From a checkpoint of a small transformer trained on Wikipedia: LayerNorm before each block.
Each number is 128 + 32 x the weight over its row's rms, rounded and kept within 0 to 255. Layers, rows and columns count from 0. Numbers have three digits each. The size before them is the row's rms in percent of the matrix's.

# layer 3 MLP up, 1792x448, rms 0.0925, rows 764-870, columns 128-191
086:190108115111167115125060139095165140119120163115125155162106177137086060108129106174120108117074099120135080156165151117092087149165150189097106142162154130101138098170118117136100129123147121
105:102082136146164128125148084186128153110158100098096142154115105098172127109115135109118174159119117143120103172078126098122094138123101139181106107207170124191133103142130138123161132151155084
098:091085126135136096157097176133147145171093107134128187127099155081092129057138223091145185146158113087086120187117121103092096095172103148136147112099150111112132146162158101132132145124115145
097:093087113103106133113111105143090101157135132146108094121090175238079150128135156141100163166100140148142108132101113133126173171102090169113180137113136126064152084102105107120134133070102129
098:124160060081158138139106193173142113032164200226166126147095174047099088108107059127115045128113143123116179166136091065124192186090104188150123117111152121131126161128087124127095146125136090
101:059106127099154133128151136140116081153119101112118083142144153130145129135101132177166159102122114091099133092171137140147152113167105134138110102176143189153121137137140127125111175202183163
102:161089163136194120159099132190118105170096147153133175064104128179151142171091065131115167112116085116093111141189144117154103082114081123108165071119098173132123166136129170139133113073130103
108:085125139143165117178070085104126147172152098104114149126126128025170089100183097160102177089165108129172132126124108126121145091151154132090110195118176169110179147124125093138147133165071108
099:097093146165141134155087100066155069152157135107120078182116165136143101134141149159117147166147158118115115152127106143102115121169090160093111150191132139134105121156133141092112101113112063
094:134126069079173130120109103079208126099147106133144120106184104134116139176115188108113166122087115103100103102199092177130074108120125103084081157115123145139094098163152157092117147082129115
093:080091139125127125131062089190118097113158102098113162152134122185148152147137133182162125052140137203116137165114128101074072109179125078139169183147113077142127169100112152103105135162090131
099:091121179123174130166098132156166121105207081172152104141105094084127171147127106171034141104167076081116141144119183133219134108098144138140119063202175096134146155130129088087195109118174194
103:156198148134119159052098102131119117088137070150161156152164131151156165088117170107176137092137162154091207124177120178168160144106088159152061074121170104162134189105122165115093126136151090
105:159122119121159128154173106123090161161135154135087139174068095122093090130121107131184092127068192128105119146105156123069127114161113170120149115114110118158095093137146114090142126162132069
094:124087156133175144132132091170180120159120045126133109097097183091082102118127131125111132086044147102132077133051103141154156065133108102074115151085143121094154154139164152098121131103160204
085:142155140133151133150151172138116144096132136139148187179162156139102057119102197149153128165142100072127164119136096127082168115100085077143087084081114153143151115121114120165080084141070159
096:131034102143112106111184125161159124165102129125141112146098079132111107097159117134205109096173082142059102174162130101132118173154096139185139106119138081166116142097171169179107134132188110
106:135073152123133140105188156153167160156118097084199109062085091122138068126115133149116128153118143073108142129161172167165127146121123134134198182143147093094185127134112118144129159145149147
106:081156148123102135102154114183122086132104130126073097126121128065104136125155056165150159138128124112153115157147078093069117084099117143095174164138052156169125119165146175177155116124143119
096:103100128153158088110175112094126126080126139132113121126116134113177074149110106115112144068114149093104106118189118152115101081128171077097135104136134147137079133090112123143131120167086101
102:153073128154132118038121118092164173156181062159153101103095110081129107106115118081164139116095107183125115111128090066095097171127049120173109160137170123131054131077122168134082105089109096
090:105142110171188130133133118160135124139086116186184099089092109106137121129097166149118145087122170099093120116149135140103142115170216122090171094145072108130095165142217122129153170146217136
085:122145107107147134116155107153103130082158168119177127145137160134152110114154114097157128059140091129156106129123108068092128113149122150114165106141117151102128111100197094209080086171147103
107:124091127181092163190117127155142130110147133159136112148157138125061151156141107128148164082186052144096142119117109216120142086120091106173084165174173113178096106165092198108094141093119109
107:097126147145118140159094138117124101127162125153127130176099115139255112103112093176088096130067039145151179150173081149175129149166162104104067151080099176083121087166152150204218146124140115
106:138165104128124116079143120078193106131118118168143121111143101113135135162069160091141127129096173158112118105100113123184144152122142063187102147105135095099163142105171147125131140110078091
099:115112152110116153127119112111078057152143116104158106144167100162137159111112126067120134157149096119184113102096106143069085128086197169082127106131117149088110145060114135138145153056129123
101:071114085118156106156114174113152200130092181145098123123096090123167085125112166115122148073146144151154119103100114114149155117116191119123097114142133060138089140083075091121122087165122122
093:099096093150144087109111065169142157113119078066157056158106127092100150125130153133054170165127114104104110121126082156100139126108153153118184133137142100053169095122111064134132113126097119
082:150111094120161122155091115126156173067054125087155129089106094150118101147089127110126135229137142077096174115145160082134146144115160109140160137143187181139175178134124135138093093122156182
109:150076145104109193127137116185132116078130089100180165119166135087170087126072107136124115141119062110131143123142132143108121175143096127122108136084155146121095051072156150151120101135148149
107:108085131141112158169062131040157106168197139088119138154062134175163132136137131137124160165120106089222140164161148197176147126109159055065129133128143174116103155112183077152091140125144066
100:100099117128111169108084160125093138125104139133122109090180128124153156097014101131143155139163096135090085095103134191147109115119103115138183147118108131125092118128077115165095084125180099
100:117143160141152137091157125148119093165077165125136162152144116144168100148125193123162118095144194167236135125045084186160125171134181080123135106114103143133108177124181116142134173048144132
103:129142104134132078148090181192151159155069152030084121124163131110138122088101111097103120156069152084145164118140143167163146116113092160120141122119129141147160159082127068082162114122133162
093:149081139143163107125116154109133160096123164147130106110016138084104124150098133120169135122087118089096120168189170129181138186147097147191089097121028105122110139077123119163120061188120144
103:148125099166125139131143155100166089130133144135134082215115091061180151111102183132152118118092109106127135100100136115101117139123156145084124157134110138149107134125145105117164137082083180
097:119112142118128090114119102149144160124152094136144142143099129130110154121124168146121044072141131127154078091124135130121109144158166124147143074154135187103083106122150158122179151185127167
110:135112071099135097121142118109098156121123149124169145126150208160086128136137150110139212126133093170182100152188071205138054093150191173107155110151104167140130100109111134073130174117129163
109:160075109134150144131104151078138101107183108138097126150106099156173146140145130111098142125078114113125116067106175119146121140111119145095172131120138122084130128142159123166100132152135127
100:084152092145145167136137127136124178153185091099178124151088115084081050133103083068160133127058113113151104128153176165121134091142086176162118101154158152154155108135134164128133078156125113
093:156153102152095141150069114089101150126143086154105128122129118061096133144105142111144129137150127216157101097064071145108157078143156104127109130102094092103106120208133157167148177082159111
101:114152099126115124207142164117089076079049111157161070110178100098131182095141114117168159111122142130164089092128128139114135125081121115109166164185138157123137145144163073054142141129069119
092:124129110150100205119135121168171106114148165159142130119096087141148107110139105131146075106102131127119098133157098096183161101116100112161172111143136117166182150171146197116099147151113187
091:103156109080166134157159156145155095042154085162108164149188130110062095077113154134072119103150125142208130165093167112110142142140094159112134117156102173152088139121089110124122108087090092
120:094156123124143152120137118164113146110158122148146167116126188145114068120066114154160103122115124146171117108143160140111145101102184164143155141132152178075137175084137114206200092091135096
107:175118138151104164115131115121143145133129142169118119168121120120118136135162180106115148111150112109172181135102098145197128117110077154121121091206086167149120093133171142180122126129176100
102:109132137111117102157114186095119103112132140129143133088038076072121144117147134119163167149073090108118138097161134134115076180160141119160114134113119132175080128111112174043130129136117178
100:112112144159134165091091126122051108117132116125108142069127132167175148118150097091117128129109121131173139112163156123075151082159113115128159084111106117131085171095113100055098174077135134
089:116105125155141118141148118131221112165135126104185152107088180126071097168081127095122138169180108205195118124127205107061125104080151123075160072100090114062186140143169137157106115104076094
081:157061144112163149123182123212124070175133161176139112153143135146069095147121126151163129099173136143126124205167146137119128153150108174181150100117157167134097101190126154118099104133151164
085:095179173148102124096121115181120092157106095125140134090094180078105093098153106135147121162112119074152121093113099074108123141172100120162191129139153096209131111068092146124090109064176159
100:086161139092121184205095113087143100112114127135136109148140129140141109108116130086092120150145111087109110139101138113125129123180170138106130137064065133148090123107129109089142148178047173
111:113157142101104090073125164149139137120188170129167144095111095123158117121110084094104097157168140136135139231129117112179128123079129152092071130092141134055080158084148104128116126072176162
107:089143171156153123141099127095133098108109121141108106075076142092136121108064090163108126143144176119149082160113104116113160177148128181151157156143178156106073100112118123139140121087116109
105:116104113128137166181173137056183078145149103173163079159157162109153078155143125107185120158119159118153087185129071109135163171134116124091146104154139081115133120150094080175096161173135142
094:139099133083136121129116155106095079130109079141147095132124134150146181136189117169085160111100073163114152150104123144183140151096140116083094187085163140191145106127149061111154163161138145
096:107155186152167140139141104145066165137142145158120103165170190148078092130105126114170140087142066113157190129147091111153163121111150133138135096135176105041116142168141068168100211154133159
103:189088160109121168166100143108123134151086102151141159129175103101137182095095233132091108135070114097091127107102167146167144116133109109149080129164130158146124146103142189124136165171121095
100:122119130097130121142144156118121135122186148121152133102106048079152101095077091121111138132112151148155114117148175108152199139159120177123143170104080120126178151090093106052152057088117123
098:074114112159146118138121131091142173140106149196135148181102046101163073101138043108099157169115117120146126152146111115098121126092120121124127066159137134124109167086185157144129114109119170
091:068136135109114113156181141132205074122097144043076105157104134116083116111143156186172103188192066133180143143165150141187070180138154095121099152202104127129147139089146166118110196146100158
105:135097126097106118133109150110123135089132178102154110159169112122152106164118098094144101128115134103102126129185136097022156069126122122146172131144136176178075107132133072123077155122124127
099:112160141138175146086129112108150180126185105136145126110095207102238131128107147143109073189113128148112102077148111145106135174120169129128114141160064149197113101132198108154210108137135124
105:136102142152123135157102082121160117093165077165190136095112142113138139123152074141107142133121158153129165138127091171166141110082121099184109082125067120104149132116127089111132139169098165
091:038115120162136105143154091091164117070156057209075144147127144134105209092099104131144105141130131096126160205087122073140120142167122125070133122080158093159092125132156139107078102125110132
102:153150093102094087082157128163117128124118136131141159112098093154109150150099154156121130112159103163101192132117121152145142126167118169082100129073153060105087152124156108174136131189145130
105:190147093190062123125106141154142098157162110104110151120108188129126131222145146100055112121128123149155218127156128166142138121113117133106123079043119119112123100135124158097141090151107073
095:125127168156111121196088139110146082085132170182121155168115150138190111159123179078138114096076109091110113146120113149124120148163171114161102167133108188108153097114140141208143088155113134
090:135141076131081124143135182192165116125127154116106147162064102140106117081186093096135140160160077149190091211144069114143130095102111081126098136134150199084127141128163128114137101088088139
090:135121136157117128106107104135115120129182191126154173151102170161160119070091115144162140150118146110185173096089154156111177106143096098132110128135081057129117141137118103156127101101144145
091:102112147136129129120122124074214112072115160120135079156085144120117119116061131220168134144178154157111132125110121133143189100123099131189121126144047090088091128099155137178112130133113144
097:135141157109166181091107095132153172094142137219104122157134119147133212179210104144107152141124132126097142137207087120144138165115126114118079056128091124133100137127109092100138080133083124
101:147136185091127187142104132103184127139156157143102146103211159085144121106167143129085131126150066106146104148093141096183150180155051120161125169122120099170118153133131098145139156121206146
101:167156174162064152078130132135096167139127183096167114141173166161155125102138103136119088115168114101181139107082147210114124107155106111093124058108091114148150075112127090110129164092159151
100:091122117120183181183077124135157143150151115118155113093134150125169136181120101163152173033134105126134118118114127182139166104104086122137132135161113122134137097074088161130176122116113077
084:148082142051190085144133115188187131086105183201145082173127078197122135100124135142113159159108082127135145146142093112091147069136085155075197130089163147131111122086122108111135104136165096
085:072105155147155150084156132159092127099162130123089121163166153163119169155119121157127153102203115156162126109114150102135131141184117093108174136141144143148063092162084130111139158093076111
090:110117160086182164128141106112140104151176163131116110153149119167127144111128112134140098149086196154133144132101085140067163119176071155091150119115162113105063131109123129104131194149173154
102:149155113174177160162123120077113165123122103170158213123124119136176140109035100147112095190063133123145154138115107128095160176118155185097098168120165105144123133140096127174132103136098148
100:133083117135142116155093155113110140114213188141148153096194144111152119104142159094115149139112142099092108191122104166155153108109083120141105156129097186117165176127149142153104150174161068
092:130116112175121145193160149111149169124178113176157115096139140085170125115174106156160145161109125156109057145141104163197112192137120149099133131191101174113101098086091211116139140166118078
077:094121099182173153051112115089146106140140135176136115107140108107117196160111126075146179125125163152101143175162171096089108091098089135097082115143104090147123143146159145159177084096093147
099:109075137107131120154079123102149152191104127113164152125156117175134111167134150140153126165091122105137095126169090111071160100168062131155148123144163117109118170132127119140094106089121191
096:135101097192162117141145148094151107179166160133184110111140125119134091239118148146171159148148171199126105156145125148179140109123145118165109139087081100149093087116060167153143094176145023
092:096067124098159123101136026149118166057103179111158118106168147036076179148167106133111195169143117129114106164059066115178111107109119118137110098087122146145097216129119146135140135165134147
102:136141136115213117128168113106130161077120119179154137125163129158126124137149156120148097130186105158118134186159114140130141150124106096081147118141115097111103106183142148128105148162164154
105:145088117188111130091151164143124108152152093057130118132103124121157119099083068112155082120134147105150192113096111144147103108128109156092138140128089178115198123138155148130110188084138073
100:134115151072154162141165080122141105147184146133161126144113085079125103184131138176154129111088082127123046119142126183106104116122157135158082118172096127095155098142126133109104115141157120
092:066133149117147135175128099122077148122130103136101157116154159130147097170138114115139118064140146167113155148214144069148122098102140146140103124142100111109160112146153150101159147103184141
094:109149161105132108079110091135169140099149126098187139120095060117125059128155146101198112119154125116118121140114157080158120105109137103127151086092169166068145131074146118131158152147097111
097:081098159141155153114123080180108208154089110121074131176130113152108176132091070159179123117141137169124115163117085149078118112113140140137098180137142123127135154053163194140125073134162089
104:106104128073148161130137143185155146143180104053135142166115180162129120143127153120093179173157142099132124118105165111134099173100099158117117140171109163068132110117124119155090092130158100
087:120154176175092183125115153089132110147160109172132120133181141101162111042086156184108091149144180151074043207127083159167138086122088157101080100146081162136133168099074076157149143149104128
103:098125158062173103197132106098124108152129116088142108109100201187147139154103118166156118123092147160151135108126120126130175164163156130122055162104102151143146219182149083167082157141155112
094:104131112170129115121175136105048160123158124097100115113131118115175076145113135117099119111153121098146139094162140085174108126108086144141134068130159102146138150170167164130130168081116156
094:116109184136155139158193134090111053160126104184131112096076128153084116076123147128166186182094131112131115098094184115144144171091074139124086114149112098136183118045119118113120147123154109
096:072101131165104141098119115120139127167150131166151168106126131140110095128101162150132160120191108146172081207086170169107144138111121155139115179149105133086108174120127078113103140105119128
105:095126110109074142113116157103130085126126116152125148101090154090129113139135217074127165115125188119180107126159119100117174139044113114084094116084175072129155103095157161149142139152198111
102:137127135141147103129140127111171098194104088106146107115169128098179099140148074166108065094129123156145123151133168098107097047212071159122134172144144126124108096152139107119120126144116131
100:166148118071099166168160142151108106112141165092108093094121108113157116079159114139153065080138102175129134098152122104075084128164109161145121104096130152138084105142134143183116152135159164
103:177117091119147131162128169173105183115100139162165145145036123159181131132125117110150169168130114112170184119117075170169162103118125079127065134079120067155090151141137120087170145109086121
099:087185087167077192085185142127161116173195195138160151158210139165107130108150139146127183130132130161166090123168166120125164132160159086139118096149079096130059122147085118111111107119172075
091:106075140111110229132144096106090113093147103085113119120160139118068111154153141174126094154151159127151111115174134093099134140141161083111110093184126173108104149152071112142147111168130094
092:132094116111138163097160123116104123146031204135112164158103152128138059187122159168110145132044122094114143125130130091155116096122109169115112145096130144122172070081149106181100106135109130
108:111117084099088137143145117145118136055172158118138144188103092067137114155104153164054146134140069157141165134119087144149103131103135155125123103120107086148172152168119111141165159108168123
093:069107126123083115162143122086125125207166119097154130168179153146214145133141187101232126155139112085092064134113140165163117121140182173089144118140118147101146171099097151140139134109120127
# layer 3 MLP down (transposed), 1792x448, rms 0.0923, rows 764-870, columns 128-191
089:075085136190104145111135046158116134111105090132160095142167126086140183170130139086151139124163146153120109112102175119167171148120162110159159112110155148127161136144124140122143160105144060
100:185105123093149168142076159134156140113139089136136144166212126036106145113154086205098101120141157135141086127156161116110161110125078129140117062123128147115174061173094109117167081175184109
096:181094109111121133103168180144116168135117103116087135148148188138115092133130095181158105141148166153145106159148101140206145149121127134185181128099128150111160125132069129162121177124185092
099:121124140104181143131131179171063161166072106149133084167135116115182142150063183120109139117141126147130177093112171106146127108180132086153115098092080075188104117102108139135109123131192103
093:173092161091133154093159102110113162187108173182114110186082130116154095162197129155141170112150116146133147110112163122129141088113120116130136135094149151151146160123090137093158118107097139
107:106165142151145153149124141154110107119102108139130108110138146096103139123144068070125107092146117135117065111062132118132115109194094168115134160152156102139090184109091159109133152172119144
102:144140140146163172093132082170070143150137129097105140132104109114117124134109166162143108131113117111116135120153171168127063121161112159117116108081165104166085107106113088149130144094113167
107:052101177181176119132112146130110139066123168076177139173109082065149136094152092030154125198115142154161114106099157112118142113119142095159123143093136138108067116094137078113176114091110098
098:161122154091100115141139114149141173126110136164238103071142107106132158134120087117182162133100139100151141118113144131128119173106143149137142146122102157151167133139219173077172157101149151
101:129143137181142117052121132148107123164146068140135136149064126162094189134133122130143181163143127124091112151109112108130149128174110155212101157151093165130116120117055160126131167166155050
097:159122116130137152086173144100079153100158075102112085122148178154145123148141115156135137120124120168121124111212129097100150142104171133143129154094100078100101095128166129185138095106131069
097:153146122094163181177157187134119120187184170120171120159179121143126108039141140141129102124116073101100090175138118111129059097124126170105125132110158135149109121164135116172128110080100110
111:149153103115154081118176132167092113172116087131141111125134123172091149081159124148129188171167117074125206105159111123121135147088185170164122169147152129097177150133181136176147122139133155
104:072107131105083094114115083119077105127137154097132133099157107154121111105157160163140118120144126112121182143138139154103138128089067106085162174066133149142106116084147127156190129083084112
094:155176173128057074137120156129082104169088189082142111094197124114212100198078144114151148182145131093091130122160171118085079175086120092162107118109124113142133148125033118092144151144090046
083:122088168106235131106086140138123137138130082124127081129106188182120139113160137135161138110131090098083130192128148205145124154109172080163131144160143132075108130102140114085118131121106091
097:108139090089099158124109121138132136101153117146054141137127126114140190140065176155123201117095140087133171135127155099129093128109176120139135120148140121153143181133123152174169095135062129
104:128154149109079112157131130160185066132114164141140165110146108109145152111049105129113096122145155105091134129074094174170078158154087148089089113157163081175069109108159118124140100132123082
100:124173134119133096142121069147166127141116123108142193053177130070145157092200141151116135139105153074147140104056138105098156115163123136168058097126133119155132122137088172202113118146095145
096:078096134186162054069097075135067211138156122095109140167102077110105148106172084201146091187117146119067135149096108138118153191121185078148165120125130098130107140112132120137116143129167151
113:171184132071152100145137108119085081090218162159088082155129144159103164157124116144147106135124120157099107110127167140170134118153067121158121130172167156110132113148072105155108151143136117
099:158193101109135138086131046096187133115068118150094171110182123085100102126158148150159175154152180158151122134186122148133147172203167180094097159152162129174115117147140187176151091141128168
094:080175163109149172062128113175038112152091142125091127183117124161113184166167134125146089168144140113132181131144148160150134147182146142118110150081138168155121150162106138090134183064117192
100:120141118185127137097124125131241122064101136170146159103043148165146100157114136146166151114135142118147201172181154175115130156122120219114147138109130125145175149119109136166151151107145128
097:108099118127124103136085126129172153075140142100110141108080109153140104112123128098132114163113143155083149074149157137142156154090161153109120114145133095110097110149124171143159132137162216
111:080146113117142123162144109125112162141100150144151129147097126102083114131115180128076142108103116161135130091116142127180163092097149114093131160106121123120138126114045137132143076094145098
097:137111163122050161116124113144065079091116161139145181131126180141181129151082168160112089142136133141163181081115131143143028165115186157093150226159109142126054127077188128120181111137136160
104:162154078102120135149154074179118117129160192127044121167148133107113089091080098070083118118115142140115072135094073109073148068056095191116142089118098179130138110085135205139114130151142133
092:119107095135146102111127109164108114106125178183096160095195130139132118081066174115146106034154118126106151148121194122128085083113153120097104152106135102191078073144125091106121178123065126
086:154062154144127091179094122084087096116109109089074185111150159118083099124064135080155102097133154135158136150175113161131156160133122149145130121147129114131145184144103180117101144141131143
108:135165177100125233156127138144221132167155137095135109114093149161110155065186106090141113090115090102169120099171179155195147155089172137082085101153219131178109195094126077111066105161141083
110:140152153125114092178156147060114106091162171125065117122109152127146107120144154138102131133120092189110117114122142075121147086139156179122084109146133154103130152151088136121124170170125103
098:115158141154150150135178182133164127084109104119168074124125163139160099142133118165067078125151131152068142141149126119127070147151078178057175209050156101154112069101134109170136139082152153
098:102111113118088137150143091163070107128089167138166118168126170105135190101086099168173171139178118131111128107144150152178138130100135126143105096122168104147158107120136126090119140111123140
109:123098131122140133091060190194096154138130184133140120106117159074105158145129107157111135135104124112127093110173122160146088117073095089107142149113117104161137203139079113136078111098107194
098:154158134074135129173052125120137124134150130102162163117124098163135149119110090129117121182125111084153125146124167138117107185116091087177186172120181153091183128122132129074100113097059114
103:113126089099112150169113084098170132108133116132084124108164082130205114092163186145116125108167102163149092164142162094184147144143177142076113085138108098199147146140105115120112131175164108
099:128091115143077098145077069149185139115175121088083133099111154169112104135117192175109109153114167092105147135065117153135114159104146103182160143133154180132175095110102125051167136098140125
106:120055073157137166154085133163175180107187135117103107094150129177110157163124094141122101077098159140129081144084120109111098122133144121128179174155135129171092151138149161066093163095139089
096:158107187157114068122160170188202159082118136115182146143090131178149150167175102142137123183147159164140136103124108106086137155112124138136120149180095075115106125109133116130072125155141123
097:132140120074114083110099159128132125111187108158110141147195165163122154139123130156170187188142137123128151135096085121124140124146146134185170129164071128149120074151154171109154148067116175
090:105121200098169091063111155078093187167157144098134161105113112153155118143135133126120143106129144107136118061132156129140182101142172159119140174181104126128135161117128123135131180117115221
101:140093077193121160156122129132089158142138052191126071141142151169121119155115102158144185129141117152110135097112163148124138127113107147104113159120084167178072124122114099122121139116102179
095:159147108092152105125085067118211130153112121104113119094152132121071111157171072143116114169155111113200146161143124150093167088160151139117144202087127187139120107143132110095178096064136119
095:077152138191113096077178148135184196180119142105159092177164102127141120180162142125128123145184153066105114154135131149131144161152112096141126071083168146124103165118166093122116110203135138
134:108152105137159110160130096111022185109125122135047132102151147129144084142143073101088088105113109139146148166137168087128114172107165112093099170152129137120146132167098085159182139167131120
100:101160141145111116092130176177216171158090151124060167152108133125096180180118077096120112177161134150106175108108150102144051114099124139166122138115132118131146099118087100032126166200122173
109:126112139107172104104150149161080142129118138215128151113105121135151155138124102122075091102081091159109132169159134092151126212080182151181113078125147173177146044100136086095156076144099106
097:170179067133170168092118134173177158142078081141099150154105142107090157137129153103139130127156068113165068107158150148076143100157129136169066152118155107148151092094124096191145124169113128
092:102078100110105149113149107097099092138119078113134100081112123109085146130123146089095175044080142064075137127175121151177163093125149192177122171114208153133149073117121164090158097133119127
102:134124121131098160083144160122134154135116133122093122118131093101134132111131061130128156095110152160137100134100147131119181095185124093098102145154073077169070111085155067126150100141145120
085:188155172153088118115101138136103176219109126099124107106138088094135201102124128158127087119086113135107168097095188120163112071068054153102115175096179186170131076147118130063190157119114108
101:113191131106072116160133162152129123186105191122139128102141107196102095166098147100118145110084148124062052144076113063078109119170085181126117112123128128146136167120139097110141169115107138
107:082083113137176094151100151154145121127137172219101123155046148085148108126143115074155154091103121133160153054163092146077132068114174138112083098095098118147159127116120111090124083146127223
099:141192140140142072117102165197093157178108123082113171130168158175093080183067103140089100095126118149148088137170176067155116119110176118109184131118115076125066083141113121165112130143191148
104:100151140055105114149121078089090161149112159126142142107156172072157119101135081069093118083078133137151086164172166104139121177098070128121057165123094122107079100153105142110079131094113113
096:138185150156182136098138109125125078118111163103068079166108136178156123149100158154157149130144215130065138143134167114112085134121146151215178157093177071170115126150140139117125120104155146
095:176127164154196097156114172141160174122120088123107115133098178081133179100211134135090130097185147114108089129153141147134167104140142095126111163158119128178137164150083139123108116151131163
103:111090086095167124113202133140100123170115161138101113074155135148086189168174150054092104093165116161085166174151117137127118137155161101113127118114186071161079112106139070082116140142116191
097:153097086096065141106096165206118086118107141079087148114136153139136100123166161177109080156150119120089076209133135123120148141131057175120101159094119172100081137137116162105105095113083173
099:139048184121047129126139151121167134126143156065135130131160138155113145168150105180150113122107144186094130152094084079140144201110187130178199157078126050105122174133173139126139125098099155
088:183132140173122116113112089105151149156145111114163133059141187083104117096177141159202116122111114072129169178159125138155118123136172184088149153126120144134117127125102154168164097125092140
099:193067139108126049106107111149036124158136088123121105114104122112122105078103112152148154126121112154078067116161120105136127121112144111112185171138143119084110116195152091137157114084176120
097:092124117054132128144088136153126113113135117161102114118109132120112127132144100113089125098147093067106103121147105150166095178140091165176173048120145102085152136170107132178118114089194188
105:130160158131129068118111115174120105128147153155122106181150146124084140128159060098122164110192127124138209133078160135113182098146130136075152117086156148147154160127078143091156081069101139
098:151143129083125164135127101141108101159157127107121079107148099123109085127113138158092126120149052130139169158148147132162135101114142102122107181190144118161111156112137128103128188113145141
105:148099125156133112124128125166069095153115169117102110104158098135173167115143181174067172112134145149183131129133134131110104153079154147151130162113132177116164114092113101096138135104130129
106:093120174147163095134119124121110172161117106152132100111140151073087127202100133161143185096134165157093122125129090140105144122197130082153160100117160121147158139136074115102175189125097155
090:169107135118111102101160175094140125138114124118136101128084073113094186155186114148055103185141150119149172186151119111104122156117113098178105069181115086083105102131102161074122151157152113
106:107141147073113152100116158089141156163178143127144050103121114159082080130059111145101116119090175151108171081106119150111145198148129160209138143137114141155127134119136150131142149106152119
091:140099165126125161127142089091176160103132097121148131123166139092177109116139084096111131122165133136152075118173118172131116130089183130091079088109142164135142143098075176172117045149171121
088:132137105137206133172148123143106103183102134076108107100144094127123139192184136118161107084120100143086137139127173109142127150152132116179126143138183089183124098159144116095196111137102120
097:067066157127093151182172184043141062129176123150148157096089169103123069167111136127112127131135049155121133122107133141105166131144169081187135208099151101142101122153077138149133147168128128
097:141127153134151095120109110126189117127128125083095124131155138136130110191086095136158107098087052115121120111126085136102087130157089136132176115161064160091113077188110133065140117099162117
104:146193101088140116109141124198067118183156116106052112149125095133175107119109174119171140096103067183128164153123120211115055115067091164106154071132136072108140148116124149145124096106152135
099:096101116158171099128162145105039137124081164102117102201135065155071063139141139144120079152130130142058096131104104078115089152105146125168095141187065093100134176135129134117118153135100106
082:195086185173152100111131126106074130120116079051176141148071143128152169161078098120081142137121140146166179152108126129135126148135187086130132152194141151102150155142120139102134124077080112
085:155110095106087130102122151092171156136152139184121154105111130061188129135073156111096124170119131147118212117134123120120159096123174154144131139158075113135137102090178133135199152112152150
092:088126112155119131144086097138078094097133080103173152185152126117135063166077117157144122109129135102153079111058164111137088154117118122101116151120162169072156092173160146050115089201078099
105:132124082160104102123135155059156109143145096132109190122151134182132114110056115112175144086148173179097132167135139182147173126136140074148135133199059144142133118164124139136123105119107118
096:071133123126158113149123113154177187141146108128080130120155136141150142070170079146118161106089124141127111230079130053104099178125128127214131133111050164141087126133124132081097071126127112
094:144108149142146147134111122123084132143169135135081126173148177200167095153137123156163068094120112145140156109122132075124098147117202080164120095118122102106095093168102108180111144168117164
083:137088134147155080128137108152186168098103126127119115187144121161140080172125073152146117144133163107146177085129114119108134091201143141099173153147153137103121102106155096096099154139127115
103:135051129072127142109139115090070077172144118078115106147134162110145089142115161139152140110085122158115120103127125170151096125091145157097059145136139148163084089187117143132115115130092110
100:106149142138197179147187129213094118125120131149112084131110188172167145080164124126121135093114158099168153124128136154108176172165122125101153180141170168160119147126157152108112150146142203
099:177164124106170099125119101107177161178112085153120156095132155101180092152140126180221133103165125100108134153154177127184154101084150156138101123075161120105150102106133159143107125117173101
116:111207121114154117111130117162153207088091122199086157102120157113101079207120073158128070158100150117126127174136109139144095168127173114109123053138173107145174146191115121133133130099111114
109:095121174083130104080072112105062111131125112137108171111101130112101118165145143099107128075068120138101116118101075153140135188150120200108174111125120152114092121103103070121113160143123077
096:135104131209158198088120150088132101145095119153160138124134159103138132017151151114148151183158156115131139160098064096134092167097122090123135148106110151155119190141162152137145103108099151
106:093171147113138170090130085070117167072132062129137130143180162093153138131155118084100095160155110122115153123128069114149186086102171141130120142157128149119111200141129102137136161116188127
096:084156119122115130103131217097075128133139126121102129100164150131153115149093127099129131144094158142108142128200126166169193147131158101115132185127185047193141169144109119120139144196087160
097:103129187150177159119117094115101153097111053161094100155086108134056155199141132139105171107110142154111034083074171103114119152105122138116066115153156132114157149124114129098141093120128121
097:133112114054146077121075112201109117187080093125067122166155129151102145136112135194158136110157146123153154173105104130132108088131174113110182138119156127155076141098109132115155148164128167
093:130101070135126110158153060143221167161065148121063064075120157182122122157105204121123143159141122143098220128133183114062127156112174118124105149125130070138138134145094144160190156097189099
104:159077132129114145118097168153140144136118131158105129085073180129143161108067148147140138120131075078075121159120062140168153105115093136119217149118156159034161135126086163125138131092136100
093:121222105110169141117124148137167094074116124148143157202215122051144081167119167104143154116129127146114097077155138181110148173138156116133120155133148103089165138136106137141120127132066110
093:112182079137180145090137134172130148104120164146119122096075125148141155146129110122156154107155119107163135131183177112160136085088077083146122180135146111059141111152095102111110069105098082
090:125140111086099158132140095169153108038121089123115150125180062129073160109179105113182123126041126175105150138089150114120139135143146208137084145096128100128101097078119198140146149161127136
099:149160102115084105169083084131181091149111156116179137095134046133163134081090157135113165167100120151104134180080095056095101092137108135149098117149100156083079131143167127087175095132071109
096:099155126068129136119122171153125120090135144168170175159092103186143148160143106140142143128133148180121110146141087116165161141104146086119118173175065135116065124101106160095078136103114109
099:126120121167155146170129142103103115188155088178147106104135061135145151110180053178113075138139117137185104123115099053135126077173144161163112145089130112057173097136130162087182123148105086
100:143098107105138155093112109133188141145150089107107103123110120149213116123146130142095204167136125152155136184123096076111163200177126098123145099153096138145126129098079141167115193091181086
093:144143111089136125056137123143095101125146136078119104166144168076080120122107088057113111120136136076166173084150159171120068166113134118119110147068170140107131100138108091164113140169139086
089:142177201106196077123113119186091125178179172156097153128077134126147133160114126121094103127136107138120181145119064143167113112146183101148135109089136035193058120106122131155119120142077175
087:140146102142111162055142123120122152144115119109065091174141140207147152119140140165075172079128106185136110104185132128091161152118141130190091152144104113104139112139127135153085156143138117
105:126149115120168157106146052174094137122180193131142110171096040135167114176138108134153145131156131156094180142198129126130104096137159122115080095095086125162170143137142181068118131130144116
093:148115101105075116115155085168018110127057113131091151096129045129093136095136158120098173106160157137122169057113136099145166152142141114131130119153114141184135140127137165135155167049088142